{"num_hidden_layers": 14, "hidden_size": 64, "num_attention_heads": 2, "num_key_value_heads": 1, "head_dim": 32, "intermediate_size": 128, "vocab_size": 861, "hidden_act": "geglu", "norm": "rmsnorm", "norm_place": "pre", "norm_eps": 1e-05, "positions": "rope", "rope_theta": 1020.0, "rope_fraction": 0.25, "qk_norm": false, "attn_scale": 0.177, "bias": "none", "tie_word_embeddings": false, "parallel_block": false, "extras": ["local attention windows", "gated attention", "value residuals", "hashed n-gram embeddings", "a smear gate", "an embedding shortcut", "learned residual scales", "skips across layers", "norms scaled by depth", "capped logits"], "init": "uniform", "init_std_qkv": 0.0641, "init_std_o": 0.0, "init_std_up": 0.0641, "init_std_down": 0.0, "optimizer": "muon", "learning_rate": 0.00617, "beta1": 0.9, "weight_decay": 0.0, "lr_head": 0.00836, "max_grad_norm": 1.0, "warmup_steps": 200, "schedule": "wsd", "decay_fraction": 0.844, "decay_shape": "sqrt", "final_lr_fraction": 0.1, "batch_tokens": [8192, 16384, 32768], "max_seq_len": 256, "doc_mask": true, "train_tokens": 102600000, "max_steps": 6263, "dataset": "wikipedia_en"}
Each number is 500 + 50 x the weight over its row's rms, rounded and kept within 0 to 999. Layers, rows and columns count from 0. Numbers have three digits each. The size before them is the row's rms in percent of the matrix's.

# q: layer 7 attention query, 64x64, rms 0.171, rows 0-63, columns 0-63
# k: layer 7 attention key, 32x64, rms 0.178, rows 0-31, columns 0-63
# v: layer 7 attention value, 32x64, rms 0.176, rows 0-31, columns 0-63
# o: layer 7 attention output (transposed), 64x64, rms 0.116, rows 0-63, columns 0-63
# gate: layer 7 MLP gate, 128x64, rms 0.22, rows 0-2, columns 0-63
# up: layer 7 MLP up, 128x64, rms 0.223, rows 0-2, columns 0-63
# down: layer 7 MLP down (transposed), 128x64, rms 0.141, rows 0-1, columns 0-63
q0 076:535539539543508528558546602512508444478553525523421491510519487567379452420443492437538523455440569430499551532459524512551505544524525461452540544451521500572590409517565573464404483572526510
q32 072:579558452516569511491454587476457447529502486486452468524518553500520437467512506485531485550596445489489506375599518511590485520507415574395542452610479530511491556580436500503511495497481588
k0 049:487426435546520433482528405572498537442445545493498617472504591518499540446496562449485442507431389554434529419445530477503522486589437499555518485518460518457520517391441463532497527537540464
q1 059:498428592522441528380456500544574439458464504466521600573514461584383527564489447534497539512499477448481394467564498478580536524463447451443516470477451436531468499485541416500528507520532537
q33 090:579532483428594599461436478597502486530470519430526511497477556450481499458499433516448408446574496473516459491519470476503481452498528508534569405436499560534550511493521409508554593385440523
k1 059:472543534510513620511500505475457569511486517513445445491469390514490517478476553506500641542508517514527609510490576571532513622528539508439475524498481463509407570560521541522490470463564388
q2 070:561522548525439536494542548442492520462557474500505414461497451471488548546478595470474407479452579495453472494445483468484555463452484398481483505385559513488374526596527505528550487547382474
q34 079:546520523394499523505540513475542453523562427406464534473568631568594483487562527474509455459459439510534488516464515569537382482454577525485489524443454529458478456466550492486522604571534451
k2 068:482499480600472555377499479402476529499466503513551469505470471594503519456449460581529582552578518580504478483464488487492413504521464630595534535481519497543433429560544558516483502491436463
q3 090:497595471518535549484512540483469472508509444591469497537634455469539439564501509496405489509510472480606473545503506493517503476558552569517440516531527514484590610488411610479420560554508459
q35 096:509435582531563442472554537423476432487539453448400462456535555526512494519536563552544496493498477484507504503495600524457537526451612576492459470528410475456502328501433491486508525552530484
k3 083:526583483515443598569526533546443448514430466445522446536496434471428512455498491503484548500526545477478562514490362561545476529469572432418468491531472503580453513568475567509599488431586479
q4 131:546481483477473429570530482551580449436538548547594510557477562492499443503439497514475397565573439458492469426495511490541498508499407427509500466427616503402483588530523473472431520556510541
q36 106:453481461470470479505499433512586487503475537468566535466537512446506535519425598497485420487523429383408477504473505480501538479545430397523524501414586549463527547534576446450477433573452584
k4 106:427537479429556542540429483556437517544431482505475522493502452416451507474547438522467572484523468404515520554510509523576564497507577477468447476541508428549522537396563404470547434425600517
q5 078:456516547488459505565475489481489539508428492472524480445556424562522510454576485491534537422503530575561521501433435501552556519508667630510476462580424492538553451488430583502505506483508554
q37 095:517438548509504558463531513545483493484473515418362530437607455454464512423565516568552509502456502546469560563477418515458524499426553507368441554522433559550530474514431523550521486483517454
k5 145:586480488505546482527521552490369524505461481368496487417547494511530486461553513533519614481432523468549501537474527494499513571460659574443447528535450486505462478480451562505548450536542452
q6 093:483414467378531500461511498537438552486538509411617515563473481468438577500457522417565471506517504537489432483515477472561575518446560543578512477511515408547594514488521506398494575513455515
q38 108:508454465428480523519514538478579525539424581513509507489480450510515447410476532513541527519472397620459508418487521519584524556410552546570444520529466411526568561512503583566475541414528506
k6 101:511507431549453556550483537418437459573461458493480545460478493455487512536518525436500438383475544612525423513423521523463410486450559545511454475481438599472607525471457504425497431478476465
q7 103:539561543418510574581512474508471483417471538578562480460458532429600508484510474487462422435600549512414556404524440495496488479543549495521559453503519475523526380540541461492468481407523503
q39 092:550535438440528477436589520571537498464453489465511476492512539441568588489535570556566498539477428502507501496430501585479453423522403504469524535444525420498414501598583547401440472510487476
k7 101:489511465472508474414499442534505526485398425531516552474449493519504445432573484471514544557423552563466482441437592506493521504444433385509564520445496514506507438545548467598495615433433520
q8 096:478486467487479484471459487567481448561599568471449492510479460418540497541508529435420384399542525544443384438472483407512512540484446557486509494477467564423558491527529423453550462520498426
q40 113:588533562513541463504504524565571581441564540618532486545453470471477519494478522509453370496607604538466447417511522510522449564571563538520482501446495519490571458512507523542462583516480462
k8 100:550441525511519401488511430550503616562512625543499454569482525448553579511478496599565451464466554546618422496457506465516429524528463518450470512487514510512574480474520447448505529505544427
q9 093:526544498576520525463377498530481538519550582491456407474487456508490569481514470457431511389510468439463615495469523427484429563596515485499560465487489499477426523436512416535507418479571537
q41 109:505575545556471586519473470538449527493524450542548392471487486517499521441483460556424565513507487582568578510494489493533379520467500561504595367464491450475448529512518493599582530472502456
k9 091:448488547504501424472494510531405548555529506436587503362477573517544455410572490555443486580447495493573538547504515474504452556471607553469527465535514481492509586536432406519540496544518525
q10 103:572559447549543494486458467485494442437442515503556532522528431477600437630531511430482463502572452502460501447452448470565504509515540549520462446440565458442482532555488453431429489480406398
q42 131:469595505614520439472482374509589472447456479479483477525530478547519460528476524461467464444520445458414569511468470468513601457460492494443539417464568533492546507632525435477483461553450497
k10 130:513494538567408456447402391555550444412471557545535498499473520447498509498414585475596498517459500504425490521486448477464572450485445446504561445448585474526461528573484420496531475484430536
q11 091:451517449462512492469552464501605502433596452535548603557481540414576514545411491570440446525517506400476525460500535526486551528497396481484503494437431494595457496444511413538493462461527511
q43 112:442476470509514510503495600462491407523564499464351494500453519522572577543388518446499520562506550470444489568475499532479462471466543412388551454488436553547538442542502538483502499532573447
k11 099:456505548602547522452593470527590490460544547487419490451511498445486500475552398483393572466525518490585522558486429477514486562530516364533550417512498496565546501470508494548455550454463460
q12 106:592532484536458478514542464416453586503481485535515499510550467456594537550556461560479542463476402570518522474457476608542566566500538557500495548418519444459476447428486618447486442429514489
q44 107:549422478480470566532461624464511560543443493510513619492523504447489458407498477522495496485537461489540539453499560507555468544432563526619444571593549542570527393493483539485453503504490561
k12 107:522460438456441473547506606431531422482501543425467498459570555547480480500601550555515554541500392566529456435560498479502404496436463467469444457488507548476537570437492583491554501425527542
q13 110:484488477505411477476512475538524434512571498592505487570501400544464501585421568453496441559395536493547585580434437477515538501490555547489440465543513489417496535538555428406508463503533438
q45 087:578502503445518582493585445538421500480505444551553527628490550568588467565516568385525515553524483448515487526477492427436469518505473522550552565507479496451493552469579473438505464536532398
k13 103:522445500436623536447440443521551539479490530495534508540519404440446448504553562460523565476575509520520437522498435578561489544554487513418560540549559605589519496505438523487560495504436430
q14 101:576584603527500530448485419528466460435539497467513465614480543492495536575465478522514571550503581491509498471551462399460510510597544517477550512460495523403494552487406545493416469553511419
q46 101:554614442482578461419518494462429473478617486509494429522520571535561460531573516495487516531397561497536453515497475419449471495511557522493479577504504580471536370470491497539525570490489423
k14 105:544476589439484500489548533530504527509535504462586541553422496465404568451504422418503533524508564474537526429559400410556475487525444426480638512563548509550499476519484532429485532494470449
q15 103:585520518464530498467557466471540544548622460522440467462414536520445549542526570516492501566510534450474550488529576566487498479505577378428583533548502467388480492548459519566570514530437482
q47 096:577478473536550451557591569447494508460601405506583520585486443592451536437440572491492462400500502569511469512479523443507472537411483504545526516452545492441481432517538470502488543570460567
k15 103:532571506524590470496519477480577555547469506405516401553384415512426504522466496576433461581515487569501458505442464496545442410436499548452507488487445461438450442488555579505539466492459527
q16 089:470427509578506476483430487488517483500440550609422547497536509528525397549501499453465484491521523585475553574474523460569539497472518505467443527505542499582624505436474501461410447494513646
q48 104:524447520441497489486466559428516433523503507518451448552484632558468462515490464565552512518487530564597496527624410500497421508480461497533517521548491430470477406509442488638476558464535531
k16 111:448513487453452568489489549400472464455531529532481478530454549447544455498486409479522470465575444558568532446577493586570442597533560490509432485441497588451475514515461461546531558424611489
q17 098:446423550467514513503457380400599498521480535486498490497461525359505406454533517425497430464487477479497460453517530468576392492517476486520503517535536494499579444402468522530451454475536575
q49 111:524450424476415531542570429455487512560417421501540604513531441434451547524546499481501512563518506456470510440488492425502546475481485417482418542416500578455517561555527547546398523577491549
k17 107:587526486510447524549559414491508636544561502477494588580503569413551414512491538464449426527492460500463503489440541552493544560536476431436461413430497516445545568505476502470426524466461503
q18 086:484467483464529457468423478523473491473499478618463555506450584532469531533480516526408516493530451462609562454473593593381498481503505525503462562476378519528599448502512469561453476514560474
q50 106:519513510473549495486506505601589554509443507451556488624461518494540500428633459550447497352552516442507481442511427431485495553503479551500488464541458439495450525485601527501526511449519456
k18 086:487470448518572592474588495581426514460426506628509601550502506505462371501493464561549549458480500494557467497459475429530478473525449460398447478490470398492490519514515511509535463561539554
q19 116:553446517437559449496524439546479546610503404501461470387479545434427458519513484516559530475537488558487465531499542488481561490415499518455438586483489543441423537483406581415469559556526515
q51 102:465558579442445507499478501470402450500489486416509505413489583532438549504512420493583581521479481541472495449533586580522544483465479498508512537522541415451375553417517571486492551552551452
k19 106:450522441533494479537514532443538532526495413462361517500418486496483480480403486493522533472490428404432508456554584469546481521502501547520454577470469517583421472558470571534470502626566465
q20 095:519564502413446539453557465469425511476494561414375493469571541504518508570451505524534546530456505519479498528497505548520520565473521468498414433568539478523484487501584476645604579472552474
q52 112:490517456410498545500467551490510491440522446461492554506518557501471403546517425494499502379459574525526437433475530540526465434468525621566471457558484450549539501517446550435408593561461559
k20 103:422566526427506568531588555461485522486457542359451482555537437485553480506568410585544610544549525540500516538492555497486450446402528579545494542468545515453544506449498505463499474477551509
q21 100:423446546503532491439506498426569512579448589475503501484553510577517445508492503560561489521518454512463547543537444545521406453501475537485601454622485567421527593476458572413441477511487474
q53 104:400548530598501528420528468494517536528394506620499411563557453558538550522479481562495428451480458496570566451464475584589499449541539480461492517555432472483537533510547520496466463491526417
k21 096:341466488580498503502444479494445540512470519478536540506465442498505493442507490419542451513448501486502562397540525514581475522607519577516451518528512407452583537430465460467453387464463505
q22 106:510577475542483603529430442526482479569526426571500375478447508455447548424481469541481595471482565516450497455569485444411451526528527467501511414461433449533451503462481544536437470455563451
q54 092:476493502558580550450397437567523484476528532550545475587448522445467450505470428506508496541558493443526436505488506453385527424581522551545567539450498467488426547625494535479478596486460487
k22 096:577501438432549483395500491513528482486507500486473512607532516508483472389523445436490492562419451524577478526525547477552555492419594415386502498475543467501558450482414467567450478553504461
q23 093:488524591526502477502542433510502580583621455495490453568548500470517433601495484441482501419478534547490504496506526531491378501525517496519593465449581535479619394499502528477540561544501532
q55 102:462535524546542580440620493589552467463567476473453509639520540571517510492602531464470596521441524513524552513565477565454416483510486518456562432486522543531546485468513456543511516408522483
k23 096:490538471492526492509550430526464534554449519580505441537464572407543573433566460409487532504541503563497611465502511495558454536546519455385539493503525408568399496496520461440575507444451473
q24 104:439577431437502504524397474509439437492554441420418453516563571520479517539532506460559563504440561455516565607504532526462579486543525487468501567456579496543516492419468477472455499411577490
q56 111:489474485487528418430402517463432490477482532498501490476508502555471561513606580492537494533485481496537531519422417543392543418470587521371528509467523562514545563518547535535407462501447426
k24 102:563492514498515527579482539525456502481551508478436430496452400394454430445461447478474537550414496426500480514479532544496525553475598419479456513470492571578554433525577449421535392498480477
q25 098:472481473398475478456483570490445436495497490465447526534416597579491489499527373445428500603578439525524560491497505501469461458497445444490524473455494520462453519468454477567411522607571543
q57 105:477425496577536475517436481524547535480443524447468515534539506466436398472381568457517481610497562378505526645406483478429549516534464531449503500486500458537519502446483532532504505532526544
k25 097:497438552576614522522547463465440479502492492587527502604472531459373481471501559502471476461470510430474545564522421484453559477460400504523510530511459548517389506481589463553471475450574479
q26 114:509538550579482457421519430524571449447459494476481461417556510504517513517514542483494498520455576561550489408435479456499552489506608476486456588570483566592538428524512604536477530572463414
q58 091:591551538449526512491520446459485460466470505483583496509561366484499475438413564576430605558452517507520497510394443488497477465479505493546520473488480455475499428498591463582561452557445433
k26 099:580471535449529452591505606450496535454475454551443504454510458513539436467431585456540547536567548551497519515496509487523493419440581461475448514453591431432493419595511575510580499501489461
q27 101:465468518513420509479521404502517476370525519482470462472432535486439529546467550460498500551441520549483538530498524431508511394465431541547535508495544523560445354513368544523487458439432487
q59 105:620577483532449543534545447580560448499489421507568516504443530527507481463425451486525409493448509506511473418498474531441441550469541473555581474513484489544410476439471508533574430385526437
k27 103:505514441493587482606565560550570531496485375537566455518405520459531527559571464542537500480566571531465494471586517550475443545522540470463539491572574473522526514504405529602542474496489530
q28 103:511484501496498571399461588454469545417518505422490532622467502453498562501548494485538481383511511584506586487548506561510439492503524499470448546535391481479555396454431463476507466537544557
q60 087:530502609426495500557476443506488567503591560475474504552512476462525478493459494423416451442525483447546499384496574507474470463560469490541546440592507504465520422481503411413572477530407445
k28 100:553568491436578502508551563487420497559584491441451550513551594462524548481533427528529498472402486571498481534513538534477480463570452579408469458504583443495456481489548434514480468378447519
q29 101:559542502554490543450514490542506509543551515480528536564597447454478558489543504436458519568439439513569463388489527437617482581480505508522417496443530551505416537513502530566621475541519571
q61 105:468504538544560458477551471499523557552477517520495360559452566503566607592519507529560491449504439527511441457460629533490447460462530409424467493422439517504490483529484544500558429488497558
k29 102:529563461558547535496554459525464511391522552391523448480509498590506584418470507448578454396558524478505436546544580468504512503456449529492490496487528487496535535559541551475594609539463556
q30 101:505471558548371473510522507408649527465473572542396511519553520507521471500410468577448519446541411595471494520533513461505537490511473481525462526541543496407598460491471480506525511486520563
q62 102:517505540546502510550549451553618516445495589492516499457530473470484501515489505462492501466502470510467381458424519453513518556430471444358496560569607507496556624472477531420536557476481529
k30 104:606550534523548511569569404515529412440520495557494506501495491520569424581521566445582474504473457476480485446569509384444538561559537537517526425530473503392446565454524441493498512496469486
q31 096:429452508508482482601437455424410555461470446509541517477417542449520480567459456481532481459569541495489492468497439454550549445499536514545524422479454445545605634521502455502488472504495624
q63 114:549490426505464508541479478424580594539477404570540428533514467397437456562470611491493473429472450516513468543542474523527508511511531525561450436473574489534510440381496443448425454519488522
k31 097:479549394508481588495431512443557560493486536586523521553477557498405522534446583486581544528456605575546518479517499518400481544450502492501435556506463518476456531457446422523412493434497444
v0 109:480480458483575418499528442542578553544479408463456424577441508450396573516489459444487521472464525475460555424523446521474514385496517500410524460520512406435547500501441557515516532411459502
o0 112:389479481503501521522516560552524415527463534520475467438479446436448496423608427478479463546458516468480514550504444412556503539485518457544409547469403507456411563476573454423498538530545425
o32 100:462480558496458482610497416428578567475469493437484526534569505482464496496336571454534501532516503545540468504499529530496581445534529534564400472493558471458468399507471543585526504455514556
v1 101:545509457554489558477435504442506547489546436525588512484472440550474375511636462505550496545545459549555477530574431503482553477566486513468412435588433565464502557564527464523447545479500470
o1 106:458532553541489438495491450490509554482499542427462397504547438435461525493493502528446474400486462546472562618438504537525646458501439388399544515549525501594510474507486512488463462527487499
o33 095:547410513435454524475499545468524518505386505511505469488434593561544406549552416543465544507474524463549512440568560364505407526490522558576429509443483570523539490452466512541522513478452487
v2 087:541392501478450562448580451569567556517474558438508511486504480501534428508584499548501502414518475480436512577550586521428440470393486446491502520586488503563480452559491487460443541484471607
o2 103:476438535470541561512567471490485459430556461477495429332507469492548499503494470556558465487385557425456511511434571521513515553447465451508486609581514542549458507530535486506553493585522445
o34 097:470550455565551418489480486492408529542542445564417525596474650545444536516479470500490533498514526540604521522547503521439407507455511483543572415474515488599533440482453492467536492454475546
v3 096:454507477348476512491536471449565558515510487420448443500455466546458487548464391446458506546486507470451496525536432512374549556463524578514438470468492494536476568420486449426493511526474600
o3 113:505537499473534533499506448448560441513532491429535453548463597431470453454479382428417525497505481588522502448559467521492467517527522455436664423455481456437468429500527479541532561465527460
o35 077:512524531501481477481460459471394549500448461474521530424424404566484627482465527561525474556464442522471453492477483457523445457497478510560359578558514545537463539522400523496530510541433581
v4 108:533442465504472506491458475494430447650491452489579487556467419522508484545550544442498517511500446482491587590478446487564543556508448524556496540508528414475418549474523624395513439483494524
o4 105:478538459516534492455456495537520477491639491443527496499526536607426566460496574472450615518419473438525488562463528565533535499503553432404496507522564517599545524568499414457551479504467543
o36 070:581520505426520498510494454460477513484401478458528511515502437439486422536462441600474446482599429552545502445516414517550493491564459556567492404514387574449486533482439558525559482502478431
v5 099:476598599492462548550552497497477567478528552456462515458502422517458577531507436386443520521431493545594457507428538457515513608460448481494566492514452543428435504505522502526473497371493484
o5 108:436594455560493461516519541397543450557573427521458474485555479459488538512475548514544454431572533470481387506445537587497453535527495486424489580448385577562444528473539532536506506446477515
o37 094:498421442406567472445462533418530591593414520477559531532487548450511465483562425477433587526526502535469578533563490435503461527525534551556510474538519433424488528538549456484480547531452403
v6 089:565520530488584465503443422425388600495462517478473564469487480554546484451384502479563508500544437538535477550423434511526448457583522447497463474512544501503439509531609489497422434485553550
o6 110:506596487520487481501477544540495536491581390425471505462469458521528465536447456557438560604458518448573449420547466535546641440444505495549560440497494515498559452568460501496556526490421504
o38 094:533432561508522548502471511429578499549441439464467529430592427409475447496515499457496556434480535591497576592503492573518451617531515525454546508460537459434547545502517595564442504513500522
v7 110:539487573509573516494435537466478549483463605535483525502487473501487444481396452479523466557427463408475624503463556440447476555543569483454461480420475497505462397521549476511599530565533563
o7 105:468425511451465550512458512429616420522513579603602487485454435541487462491570501564554499498503524518417537566408421479456551505542459544563401501529450548476542501463524469526508461487562525
o39 076:477537500578563416565532610480507529474525470410495505429461473416487506461417427399557457531500534490545486479544497517490547536567499522412519518369485523527506496522563553586499551471517581
v8 107:433517560515452579484511510494492488480462540502472467506576494522523590464462591403596572520480443547448487528446563549540405445503542457521576604534579499531574427561529501435501437489474468
o8 093:585502509492515439475456538485492410603557509482535443528498550403552517565452438484451520545639471457603457562479493479552472524514537513561526522464493596553500538439485446515493552492397474
o40 108:466523507504444547400499410549472577464479477454514471468470469617494432504565571501546509449508451492516549531430606561500470485506498415397560459552556477548552537471486545416487499563564558
v9 094:450472572533481441485573505440503481548432445510471505505470481473524506400473396491505472572540511543483552456459459472607473581450529483478446507433593483383490453446634503550465493462506456
o9 114:488505516494474584531517467400472495532535596530563485476501534442531560544423532515491517524502507432535437472539457424434544524502559462579479398534448522423477522581502471554540489414479650
o41 102:446523496556543497543527475479604501518439464478436491548466421451441459499530561384458482570483462526452512477574484523567416458560509490493360498513573448527403462492574488487448482493498413
v10 113:478451520490515465565422455502522474571503486463450505482451487499614498556486489459524495520464452480398553447461494330468511584528427514504469451397402544563465457484475490523539540408488503
o10 113:544532529566555600491502490474507509476531524441525473654550527499459485496495469520566554554474431526561490517486527567414369564488592526428544489524483433437517560466560540552465485462564517
o42 092:449419549452452492482514509506537465506528452574585523405455427541451483452435521525488483475499613480535521478442555425547485519555433543650519426481462582548477474527427470516468507439443488
v11 123:523589486469464450512510486531531566590520490482491403533464468529480465463497511419461495569489573515643440505571380447494526508542566534466471446510561548489493512599559478488547544392510504
o11 118:538474519545448521474460438505561589533406427461521452469509479434530513590418475365452548457592397492531524432501455465546476510509527579469510453480494534465521525482578476505428418452470475
o43 097:496615457468542531517429511510499477470423506549428511476429600524561523537497419494450523509516470522432487648577446475549492504534513467541594413463523458494534485526478415464582486478523429
v12 104:613486548499492450584470472607519495534495488473532538578538510487477476567583479520470458460510541547448411493511478546485559451540461427567495477437478385457483425577538626562508469535516517
o12 082:451612528498492595450449437452553462493512419486490397533506526511504456547480516534487453544525393561543480460502529450602521457445545554512544473513503550486555568367447493506482559439505431
o44 101:476489565418515595483448502528373457481479521467447560452501492483554578456451435520390527540494504498456514513548446550497399538476430552503433512470531418485504541599570483478571521587493504
v13 107:525456516406552470563475580494437456499479522460519510502376420491472551449503456504578571417502585519514470435520488515443503495535595501443474580500494492489483517390453431538470506517416400
o13 096:555526485531526520522528487518619554471415500526428440484441537363558509569562481503510412494448521562432360533462471509484460437540540473519549462462476493434436496461502538545552539501520432
o45 108:511424526548473517465513454553553535505545546500419512459595526469464499504541494411505456489462545517426604418529456507438560534571434474440530473447514417480538523520533548544399433538474376
v14 092:511496499410463516496506564419468364505473495457579520538525441499406538537574439553523449499472489523474529502453499438477571490440448435438581460522553422529464453559457470439542551441598487
o14 086:522489519472488507535517460455622460460535465477524591499502496526513520506493566447390586511463547604573495450471466445556531463569465552508436613353553505487468441507532523526451479512497544
o46 075:407467575453499612561551501443449496388491520546494481537550467583485524484493506549571509587459472471490465497496535538449484481389488501480497517550457543426427551454419580457552550430500437
v15 104:511517462557486497470470423436549507574462438481402486525469477563582554475534457509472457553552538492528369432492499445511509571503495582495595417549475491400494497513570445568540517438565530
o15 102:493600571489575487548540520548549504470414471459426578579532441500486488578515503454460509480518475581478441562554471457584436515471593521534423549497573446467439441488475472480383518458505491
o47 111:541500474512513551447441530557550548550458562419531426567500552474530444473526437550467520488534520584526502549528470457572462570538602545525543480466396466397488556584492497522570444414523444
v16 095:475422539379514441551441477466517452396510480431546616467470445479441468468490489465426454472421579466457524547508525555504502538504430510498548607521552446548511519472417465451499563448521468
o16 102:536483489468510416486533514536467510425585509599572517539472486569530470585487556494568474555457535468497511472443559464462450477573404424529454505587519645499486422448523518572506544491460463
o48 084:507474481485465549542460507482397465462447443479546493474533498508502587529429576547479491461497460458511514507486541464542618414432464480475404549524555480538539589441419460439567514561570610
v17 091:496448482406452481423548514406534398531490560456489482448528447567506470522603497473527485553491556475470469483485439382518475457497609516444542397523443476482486520445533524522480417551461579
o17 102:533504482580427360499533407583405546412505559527459507486531503505501532489557563488513479545447506510470522485479447520449510530588445469474545596425414449536524582497517566521534435494498443
o49 109:501410497462449546461485606477509508529510510559470515576496516530443439494623481510481473522444568457542540404480470512382477473513493524524481506583567556547545556450521505398409552500491410
v18 105:437578454510557522406452447507520392531508450447525466509551470542502474443512432458449525442513498554512517552494523413638534469550467407507529537514599521574543502449412498503435533478445525
o18 112:574493505415471424439551460513402561526498433412495449409550441564437505606557481488464503469437457447502540396435572523509493546487500476497543514542541466497532534475531535443429537587478534
o50 106:534522439507489500482485553502515546475528450513467511487448675563561412500515542516496461480487530518506535442518510488447607416516459475524520444529565537513617570429453494423496427481432584
v19 097:416543549521531516435564448542575510532439488441555528443470545386393427491440453525478517504503456483476553524448472423486597492440516420581490429525457442556483434523530442470517559548502485
o19 092:402477569559564516569572443457433593545532516440431584580510555493436565537541511570507505541489527555515527473394559524439516556442506497594504482496471505499478449551490522509541458441507589
o51 097:486509461450480504581495564357501389432542413500577491466518488492486480446459393431514501452482538433497484475517495517461514366494473440453445515474502478491514455454461465520546595552521577
v20 105:533540430599455535447474581417508453580516514563440482529527439554461446496484502501468599495499452541481443513539512487600492569451512583511513601502519602424582484479434502527438490491505562
o20 095:525486471442518530456452420578501577534453537481563507456427529466507451564568506429554559508502504625483507575437428553514564622542519508507443462561492427502486455539528399557472476487493455
o52 111:469577514487498551452412580477528448512546389506497497587492481553582490513462367502457450483588500493524472522590490467557414464458564604510586492417542455485523526460481520458482526473516510
v21 108:526501483558509505474434527457465568445499446484470629510544494570602536480449470513516548499549469509500514585452532517569476520438493563426522608486487445483618538606560440475460457568472501
o21 093:470544461551528466548538486453527558493597605573602534498441557549575487505461485559474500425565499569534488529497492513448465545479538416535603513433487528567501561503454478404576503542512428
o53 106:523518540412468561449464497559563553523460440402491557499525425533511477596547539529522521542579415512445552562524557566596549561469492457430477531501536420472527513443580542495434453493549545
v22 089:529538417502481447494510575444512432470519507497557484458564479409485492492475403385496435525455568555550539481528446520520502533474577468521530504623524539441484513421468468527415498462438378
o22 102:418447444475449545488501415602479502515487480486481458472557496386589512538481551491499518489558535415436566471459534454521494423394407525442400477530548440479519466490484510453494541600528491
o54 099:460459463504526401544543552424529508497468502550509449381468494594504470421453461526504483463497520591557522506517421507438580536519491492497489505409462564564568478450433551604494513458450404
v23 102:486489537532504475509448549531469448579406501583550461422584504545503450472519603514584529516502506535482532499466392515533566462470462511509566468525490438527541535518566436457509513565654574
o23 093:466500468463547476488529601511467481470507489420448527527409581577567497489461475424547550572479475532615490479533437478528542480444443498448491526496459455574595453551558416461600470511539567
o55 078:488518426641471446469504512535533498519570430508517422513600446492461493542472396509498449400513509500433498598519557500570522521517535490551482471631599507478494496471502496551425548534513490
v24 088:466476462393493550599461507460436460448488407491532530498424456538541560505608562520454484492516557537371503463489513527467496473552509493449483532623525476480528540466509527536525577492554385
o24 116:548453554604506359435454450488510449525493539511487409556537567528448491478448393500510452469536504516518520450510464466395376506505493472466535571484515543526436503540496501472463410535453567
o56 080:514523456455613601479417445506557524480529442483425567554475524447566480432505498485498493496428503534539439519457536581498525502544494520491614535447516413420581443434474570486503467531577446
v25 095:478465523511483526412380504427621507526430492507567446412558480421506529563383481522462528437423462443530476508506520504531580499445440525511548457603523536477491457554516517527488543485451445
o25 114:500470501513511469525511590436509549510588550468405525612536539440490432516444543526500542454513448489497407439511558481568561496569450455480478484625534498454533535454420518455392464487465558
o57 080:529513452473473428542481400485502553538428472435546463383427533505463510457549439482480533544483569517432491536571437548429325463504513513528442534458530425468527551551543490474524499551494483
v26 088:427475444442433485490491473582494543509452472514516589515557460530522530468577456490439497534537588653470443447419544531381525413458501501543551543472415497503475447499508478510575556507502524
o26 115:424482480543561456507523406479470463519510491462613524460507511496440525571498537495558564512457560443562593456485478483440498549487409491554516495562531550564464605480424505461554582553611516
o58 097:561534449469434513514500616520401436502619492575458541534532444513480573437545528571565464461475472455439381531485557593467523433486464480547540537516489527492531479526554554468466430519502460
v27 079:465520512576523474590488479510497515546474392574578535472536541472495491486546574434440500475558532501629475503525510505483503557521535462504544477498409363473408577533504554502553393482477463
o27 102:421487563475532471552513529441508539505526419583566453509524446541444504439437512526475524486565406473499472636532562517543624470550445439489524508556564561442416502486486501538506485541501589
o59 087:573445501501484445448488470516529630523494612411453521451389512496493501515591444536514483466477443547498522476562555516484505593473597542587453514498432486491613485555524498472485544548521463
v28 109:439539558499464456545384494446521525533598564596524511571548481615506513538512495508467528430508609551497509537455515509555408511404545501456503521470448440479462427401538466497531506458528524
o28 124:473503543482501541530451598541414436470521550566543540515470407479499644448468526538508536542558507430417466572470469528561491556547481534534461514460465535475427482541563416504588533459580496
o60 112:475500515550532448543566356493535428482534520543586511578522428474433459532417620511591510568494432519546432553462536463474447476430530493501480450510489517502484530581465428513523467460533440
v29 099:563544499501553477430529433433392459544561419588551500477393515507559461496420482521453567419550498610433441534495531426503497534458505464506533499520464532563488517567529541436447471444456498
o29 097:536448469472458527477463565460468407533563590457445512508553512439485493558520430625574522480533507433551518442487477555571559521445530496481428469557481530496590464438460508611495475517458595
o61 096:462527463492483471516499528646458488473509528551514589486482506574499506531565583488453468549630403439491484600505561412504442516444482473494502482401495540562494529484576486420456471510544469
v30 099:517539577559551549555498531566491549521418611479518526572396433531681545517576549541523478509418512534450548472481523533513471541483461489550507525446433494455448470469516554491462528505540481
o30 104:534515561523385591453422518475482543376601496520394491515477525553426529417481429483517490559439458463545525507481528561491449482444482521472563523474436528513407495568471535559530511447467533
o62 085:510400444416538545560545515510549482540537534505562563520457487394392570460488526493603496516490549478423498447521514490370393466559504524542527460533510470418462472479577481516456485517513466
v31 099:508543554468535445419458521511518502512479462394346518513479489545527518479475537511551519495438440550517482639595531539509468465534575519541432449488577432502492544495519428559400504467491464
o31 105:544509510549424530501470497515430503429519434446553442466467544580499435476549471483521487397407397472551567515551542507548458538467460537432503443464519582504584497463386468515562430456488554
o63 095:490491450512503474444435551485524655506393465398451477518504539515471538507495448540486563516529435558508592505523446571552508531455613497560506463604590410486513524506462522444499502488512493
gate0 104:484435556570423518495528380497530511563562495522485541527510487514519348570548622433501482535446464570515453506465500503586535497464508512511492534488502569516412408509442549507455492458426470
up0 120:498485501484537469420453476514511466531594475426457500547472513437388461600496459430632533541432553511480523506555491446584441534547499541445497465473527605516394540472466552454506461534483475
down0 101:496508501476445452510564551454416466565387479527461542513514470514450434462488542439469493474423496509502501408448487463593412547520498434496562546467488481470515651556598527527533491432564520
gate1 110:613487552407525569550474443507534518540409533438589549552498449469512538524547498388530534476531489497507523447538605547553491508536560445556472427453498456507485505427590508481432430439482473
up1 107:479428440550486503423474556480500441507479523469564545370527534479590494513514432518479323381454553525541556496482495490494479487475539497463513451424532543441492461532511530426538516455525432
down1 105:527471451466533525474519526452523477545431507517516578437447562493425426495482485509424445521588488531553449504525390467431502560504518526406587572555627519444441464437539482486452534564464543
gate2 106:526539580522506503435453612547466453400482523484488412477491432551434502508452475507594534483544544561457454463514588588582446546495532488491574404607502483497461517480535495507511549584505527
up2 105:479507531505486474469412567556470478540428487580484631515416486546524493434530420447476477375556469496487513604507500442561439523472564518531498417479556460459480386485526493494448544543508520